Weights of a small GPT-style language model, trained from scratch on English Wikipedia: biases, untied embeddings.
Each number is 50 + 15 x the weight over its row's rms, rounded and kept within 0 to 99. Layers, rows and columns count from 0. The size before them is the row's rms in percent of the matrix's.

# up: layer 6 MLP up, 512x128, rms 0.136, rows 176-200, columns 64-127
# down: layer 6 MLP down (transposed), 512x128, rms 0.129, rows 176-199, columns 64-127
up176 093:45 60 53 43 31 86 48 55 32 72 65 65 48 34 40 34 61 79 80 62 51 61 42 37 52 52 44 47 26 45 65 63 51 39 56 54 61 60 79 69 46 50 20 54 54 62 68 45 48 42 19 65 50 51 68 51 58 51 67 77 23 65 34 32
down176 093:37 52 32 42 58 31 53 44 48 33 24 44 45 33 21 60 30 52 36 54 28 47 34 59 13 44 43 38 72 72 35 45 52 51 48 61 52 37 39 29 29 65 86 41 49 49 56 66 45 47 86 48 47 41 24 51 44 63 34 37 62 68 59 55
up177 107:78 62 75 60 32 54 47 50 75 29 44 52 45 53 58 59 43 64 53 73 40 69 26 54 39 56 59 46 62 31 31 51 34 63 24 67 47 21 48 55 72 57 58 29 45 75 63 54 57 71 55 66 41 49 55 73 37 54 68 52 43 77 39 63
down177 102:36 49 22 73 58 72 36 52 71 29 78 73 36 46 57 59 91 43 51 65 73 56 40 52 71 27 46 54 47 53 57 39 74 40 54 48 66 39 48 43 69 49 33 59 69 56 52 39 39 58 48 47 53 58 47 21 30 28 32 84 51 87 56 25
up178 084:67 61 69 55 47 49 49 51 58 73 76 77 48 37 18 40 37 30 74 51 39 66 57 29 39 33 27 64 51 59 37 66 35 50 52 53 38 38 46 45 53 55 70 51 55 74 53 64 57 46 42 74 65 59 80 60 66 41 71 56 44 57 47 52
down178 094:49 23 34 89 59 38 58 68 46 53 50 44 60 58 60 39 51 32 24 70 59 35 76 77 53 49 41 52 45 41 59 52 47 41 58 43 55 53 33 43 50 72 53 55 44 32 36 59 56 61 46 49 42 48 52 61 69 44 62 64 67 55 35 77
up179 134:52 47 39 76 43 74 31 57 64 56 52 57 70 46 42 41 55 60 44 45 03 59 46 47 21 34 29 23 79 39 41 63 48 42 53 77 63 44 72 57 59 77 45 56 40 78 79 31 37 56 52 47 58 40 84 65 56 36 70 62 69 50 15 11
down179 137:70 41 59 47 50 45 74 44 70 72 62 68 62 36 55 79 53 53 49 38 37 53 47 39 39 54 39 22 65 37 42 40 50 47 54 37 71 63 54 60 22 58 63 51 34 57 44 30 40 67 70 48 93 49 64 37 39 73 31 59 59 50 46 36
up180 101:50 32 48 42 59 69 61 60 61 54 55 48 19 56 44 45 60 43 65 55 49 27 39 31 45 55 57 51 44 63 41 72 46 67 65 53 53 16 50 71 42 71 51 64 83 69 38 65 55 50 27 38 40 46 56 74 45 75 53 86 45 71 41 28
down180 097:54 57 39 29 62 28 57 30 61 76 33 31 54 30 52 58 28 35 29 27 40 60 50 56 68 41 49 67 65 50 42 35 59 43 45 34 33 50 52 40 50 36 56 40 47 48 29 27 41 27 48 44 44 31 62 44 56 44 61 55 39 60 35 53
up181 087:16 46 44 48 77 58 67 23 69 49 56 61 55 26 53 54 50 25 53 58 60 42 29 22 46 40 44 44 59 85 51 54 30 34 70 43 56 48 44 39 57 50 63 81 73 60 70 43 51 49 58 55 44 57 69 45 40 68 51 32 32 65 37 35
down181 087:70 44 65 42 47 39 58 50 37 56 44 53 40 50 47 71 33 57 46 57 62 37 76 55 50 67 45 67 57 66 45 26 24 40 20 78 48 50 65 43 77 74 50 60 62 52 09 34 54 36 75 31 55 38 48 31 45 54 30 51 68 42 22 41
up182 130:64 41 60 51 34 55 58 18 31 34 55 58 39 37 48 41 36 33 63 51 27 78 25 61 31 58 39 48 47 67 27 51 38 61 34 50 44 41 59 38 53 65 78 84 41 56 54 68 36 62 52 78 54 44 57 75 50 73 43 50 50 34 48 77
down182 135:38 73 41 54 61 60 37 49 40 49 66 49 33 50 64 54 66 57 45 63 45 55 63 60 60 50 51 66 33 46 33 17 49 58 41 58 42 73 84 41 62 34 45 50 80 48 47 40 46 16 30 75 50 72 39 26 29 45 56 44 38 41 53 70
up183 077:49 60 72 52 48 57 26 28 51 53 60 69 35 37 29 34 63 08 47 49 41 51 24 16 36 42 62 83 43 65 25 56 19 57 64 53 61 32 55 49 60 40 63 56 62 46 65 38 41 36 27 62 42 62 71 43 68 48 29 53 55 30 34 54
down183 083:43 22 65 42 36 35 85 58 58 51 61 21 63 53 41 45 49 67 64 67 30 64 57 54 44 52 38 39 76 64 46 35 17 66 46 45 46 52 71 61 41 60 55 36 57 47 41 43 36 56 40 44 65 58 31 80 39 45 49 49 65 52 47 44
up184 084:26 46 75 54 50 46 21 14 64 54 49 61 46 30 49 49 42 26 58 46 24 52 72 29 32 56 77 76 46 51 47 62 38 59 46 53 62 49 49 38 81 59 58 58 71 60 47 60 37 51 68 67 51 24 52 66 42 49 62 23 45 32 63 70
down184 086:57 81 03 61 66 31 70 63 52 36 57 43 70 64 74 39 30 64 76 68 60 54 45 42 38 31 22 66 43 54 62 44 39 32 60 56 46 63 46 76 36 70 34 43 62 57 40 47 35 54 40 42 47 55 59 58 63 58 54 63 67 69 63 29
up185 112:36 64 73 63 54 46 58 32 45 49 45 54 24 57 40 67 36 39 76 38 39 52 37 46 42 46 84 40 38 63 61 47 51 93 64 33 61 61 20 41 63 47 72 29 63 46 51 46 64 32 29 59 29 60 35 28 56 49 55 50 53 76 34 47
down185 112:83 27 31 37 53 64 45 43 71 38 49 32 42 41 36 61 58 58 44 50 39 73 53 42 70 37 41 28 35 47 50 47 65 46 53 59 67 47 79 82 46 63 56 31 24 60 47 77 46 63 58 45 71 52 68 49 58 58 67 45 44 25 74 64
up186 112:65 65 67 55 49 55 48 75 56 67 34 36 52 45 42 76 61 68 48 42 48 67 31 34 28 35 70 65 65 46 20 38 60 60 47 58 23 35 75 67 78 60 74 38 44 39 57 71 59 28 49 68 48 49 59 33 41 60 67 47 33 83 40 46
down186 111:38 55 60 32 39 30 46 40 50 30 65 20 49 38 31 33 49 34 43 43 50 38 33 59 75 42 73 72 44 66 81 58 50 73 26 63 53 45 45 46 39 59 35 59 36 44 61 41 42 49 37 59 52 71 35 57 61 31 39 34 51 40 40 35
up187 080:68 36 52 56 35 80 58 50 41 52 77 53 36 48 28 41 70 31 64 54 57 44 27 44 60 52 44 56 21 48 43 56 61 51 31 44 45 83 42 79 55 55 12 17 48 53 61 51 46 50 44 59 54 52 77 53 79 51 16 90 61 59 51 45
down187 083:33 31 65 34 48 53 61 56 55 40 51 53 57 60 82 60 67 55 43 38 44 59 48 54 54 30 32 48 60 73 38 35 28 66 28 44 67 63 53 25 40 34 61 29 64 42 64 66 69 62 53 67 44 61 33 53 63 26 62 20 63 57 53 64
up188 104:28 56 42 38 15 74 62 27 49 43 69 63 48 36 47 49 47 51 58 32 50 49 66 49 31 62 40 53 50 34 61 43 65 40 63 61 24 65 51 55 56 63 18 37 39 61 48 36 52 57 40 89 30 35 80 69 33 59 28 40 58 65 47 25
down188 100:35 38 41 73 58 75 32 60 57 44 33 66 45 55 40 52 71 65 60 77 70 58 52 73 58 50 31 56 49 36 53 72 51 45 50 56 59 73 60 40 42 24 42 72 56 61 21 40 43 88 50 46 39 47 41 47 42 95 62 63 36 41 54 43
up189 112:38 48 27 69 33 53 31 57 55 55 87 40 18 46 34 69 58 67 54 27 42 51 31 56 56 53 49 55 50 95 56 73 37 36 66 44 56 56 62 49 43 73 35 42 45 71 59 36 39 46 52 61 70 69 41 63 64 45 66 73 55 46 53 45
down189 106:48 66 33 63 58 41 43 42 66 47 39 45 62 66 49 58 35 33 63 55 60 33 50 56 42 47 58 57 49 79 41 82 39 45 28 59 55 46 63 60 65 56 32 35 48 80 26 27 54 15 17 50 38 17 39 49 65 45 52 36 88 55 53 43
up190 073:82 71 61 54 59 58 69 56 63 50 47 57 46 43 12 34 32 64 74 61 10 71 71 32 59 39 47 72 51 28 67 56 49 51 33 74 72 44 54 48 57 37 55 50 48 54 62 44 57 43 10 53 16 38 59 54 89 52 60 73 54 34 49 48
down190 076:29 49 60 55 46 58 43 33 30 57 62 00 55 52 73 65 63 32 39 57 70 55 55 58 54 62 29 28 65 59 30 45 26 55 69 46 34 59 49 37 33 37 46 39 38 22 42 55 43 20 56 61 66 76 38 67 47 54 61 46 53 54 31 50
up191 077:40 32 46 43 53 55 56 36 52 31 54 57 41 61 45 64 59 52 48 63 43 73 53 63 42 51 66 55 44 46 71 25 67 47 45 71 27 46 35 62 62 47 42 61 67 66 69 53 66 45 46 63 38 59 57 55 48 38 55 41 63 39 51 27
down191 089:38 41 38 43 71 40 25 22 50 30 40 35 70 58 64 54 44 26 29 46 69 54 65 59 73 49 43 43 60 49 56 45 60 45 65 56 50 55 45 49 52 40 71 84 36 41 41 39 34 63 53 02 32 46 39 43 72 57 36 56 49 57 56 60
up192 071:59 68 58 60 47 57 52 27 41 55 57 62 41 37 53 30 61 47 41 34 62 50 75 44 20 47 68 62 64 90 25 53 39 46 60 67 76 43 47 52 73 37 65 22 46 76 47 20 56 52 84 67 39 33 43 57 59 42 39 27 40 65 47 56
down192 074:46 42 61 39 56 34 47 63 62 32 43 38 65 44 64 57 47 71 62 58 54 45 40 76 67 51 29 30 55 60 51 26 00 51 51 48 55 68 46 44 70 79 55 65 53 42 30 55 57 43 68 62 87 62 49 49 48 40 53 48 52 46 61 51
up193 088:40 36 67 68 18 56 38 49 26 38 62 68 16 60 24 46 54 68 63 47 57 54 57 51 52 45 48 76 44 49 56 39 68 49 74 41 48 41 55 35 50 50 58 44 46 68 74 59 71 17 48 36 78 54 44 67 33 36 45 83 44 36 33 32
down193 088:99 47 54 58 63 45 51 36 60 37 21 61 60 47 75 45 29 43 36 45 48 50 51 63 77 62 42 35 46 52 48 55 58 43 41 51 52 46 50 34 47 43 48 64 38 38 33 30 33 70 36 28 48 50 47 37 52 59 07 50 51 61 64 34
up194 099:64 44 57 44 50 44 31 34 53 58 37 43 42 71 37 43 67 44 51 37 60 37 49 48 25 47 46 61 32 62 47 36 53 39 50 55 29 52 43 35 76 51 24 37 41 55 58 68 54 12 70 64 58 58 54 80 21 62 61 49 38 74 38 63
down194 102:52 60 16 27 65 65 52 61 41 36 44 53 47 35 72 58 47 34 33 77 30 53 64 56 48 81 35 32 58 45 63 84 38 43 88 45 44 40 31 38 48 47 37 87 30 45 33 35 29 81 60 39 35 49 52 34 70 72 50 54 46 48 55 58
up195 100:39 52 63 28 44 81 30 43 42 50 70 77 51 39 29 46 59 31 69 63 35 45 40 34 29 54 27 60 53 56 63 89 31 50 32 44 54 67 47 42 53 51 52 58 43 54 45 39 30 09 08 61 63 64 39 47 90 35 63 68 56 60 33 53
down195 104:52 77 45 38 70 41 56 60 59 55 43 54 38 51 40 56 29 51 30 89 40 27 52 70 54 59 69 55 34 37 24 66 29 48 64 35 57 62 69 19 72 27 34 29 46 70 50 33 30 69 52 71 49 41 72 50 41 66 64 20 59 45 61 42
up196 075:23 56 43 73 36 58 74 28 25 62 59 53 65 64 30 42 61 33 24 60 63 31 38 16 48 49 68 47 69 49 68 33 59 35 52 50 63 57 64 89 50 29 47 48 55 31 69 47 71 61 46 59 53 43 68 52 32 59 47 67 80 66 40 32
down196 078:31 44 62 40 80 49 60 70 39 38 62 41 66 53 65 53 57 58 56 53 57 64 29 48 85 71 45 47 40 57 45 21 28 65 56 52 75 70 38 39 59 70 52 25 49 60 39 43 22 60 54 34 55 56 56 28 37 54 41 32 65 55 56 51
up197 120:58 79 58 42 45 63 51 41 68 63 43 54 34 54 58 39 52 39 73 59 21 51 34 42 38 42 44 70 18 65 55 66 42 37 47 71 41 41 55 37 76 59 56 53 47 42 48 38 58 53 48 40 35 57 33 48 72 37 53 63 63 60 33 37
down197 117:67 54 48 60 32 29 58 72 61 29 57 22 56 46 49 69 49 57 43 34 66 35 63 43 56 48 84 38 42 56 46 56 38 63 37 49 47 58 20 60 54 91 55 47 42 68 67 52 23 52 73 78 53 54 25 39 68 35 49 57 46 55 59 80
up198 073:68 64 62 51 26 61 53 31 34 73 66 55 58 34 39 22 55 45 47 66 46 71 32 45 59 41 56 59 51 30 74 19 42 34 41 65 61 43 55 49 34 45 49 58 53 39 89 80 64 41 28 45 36 34 45 52 69 68 65 75 65 40 49 24
down198 079:29 44 62 55 65 59 43 68 48 38 15 13 44 49 64 56 54 46 41 63 30 70 39 70 41 31 40 53 13 63 40 43 28 67 75 53 44 66 56 24 44 77 46 39 51 44 43 42 53 38 57 41 63 66 61 59 55 52 54 33 61 49 51 72
up199 078:45 49 59 77 54 74 35 35 28 58 49 61 39 31 51 31 18 42 60 48 66 55 29 43 17 39 63 70 63 36 59 67 30 75 51 56 40 43 61 59 60 58 35 59 24 39 42 53 49 40 58 44 55 47 44 52 77 51 76 63 49 29 71 77
down199 075:50 42 54 47 57 34 60 50 35 47 36 27 50 49 54 82 71 61 48 51 56 54 56 52 69 38 16 72 53 76 65 52 49 56 65 48 53 61 78 75 35 60 52 68 46 56 47 48 58 56 04 44 82 42 32 66 72 50 34 58 56 43 48 28
up200 109:45 70 42 32 25 64 52 35 50 67 74 33 58 49 52 59 61 48 54 29 49 48 49 38 42 57 46 52 51 47 61 48 29 60 29 63 59 56 45 46 35 51 67 57 41 16 85 37 64 34 80 41 63 42 46 62 58 52 54 63 54 86 27 40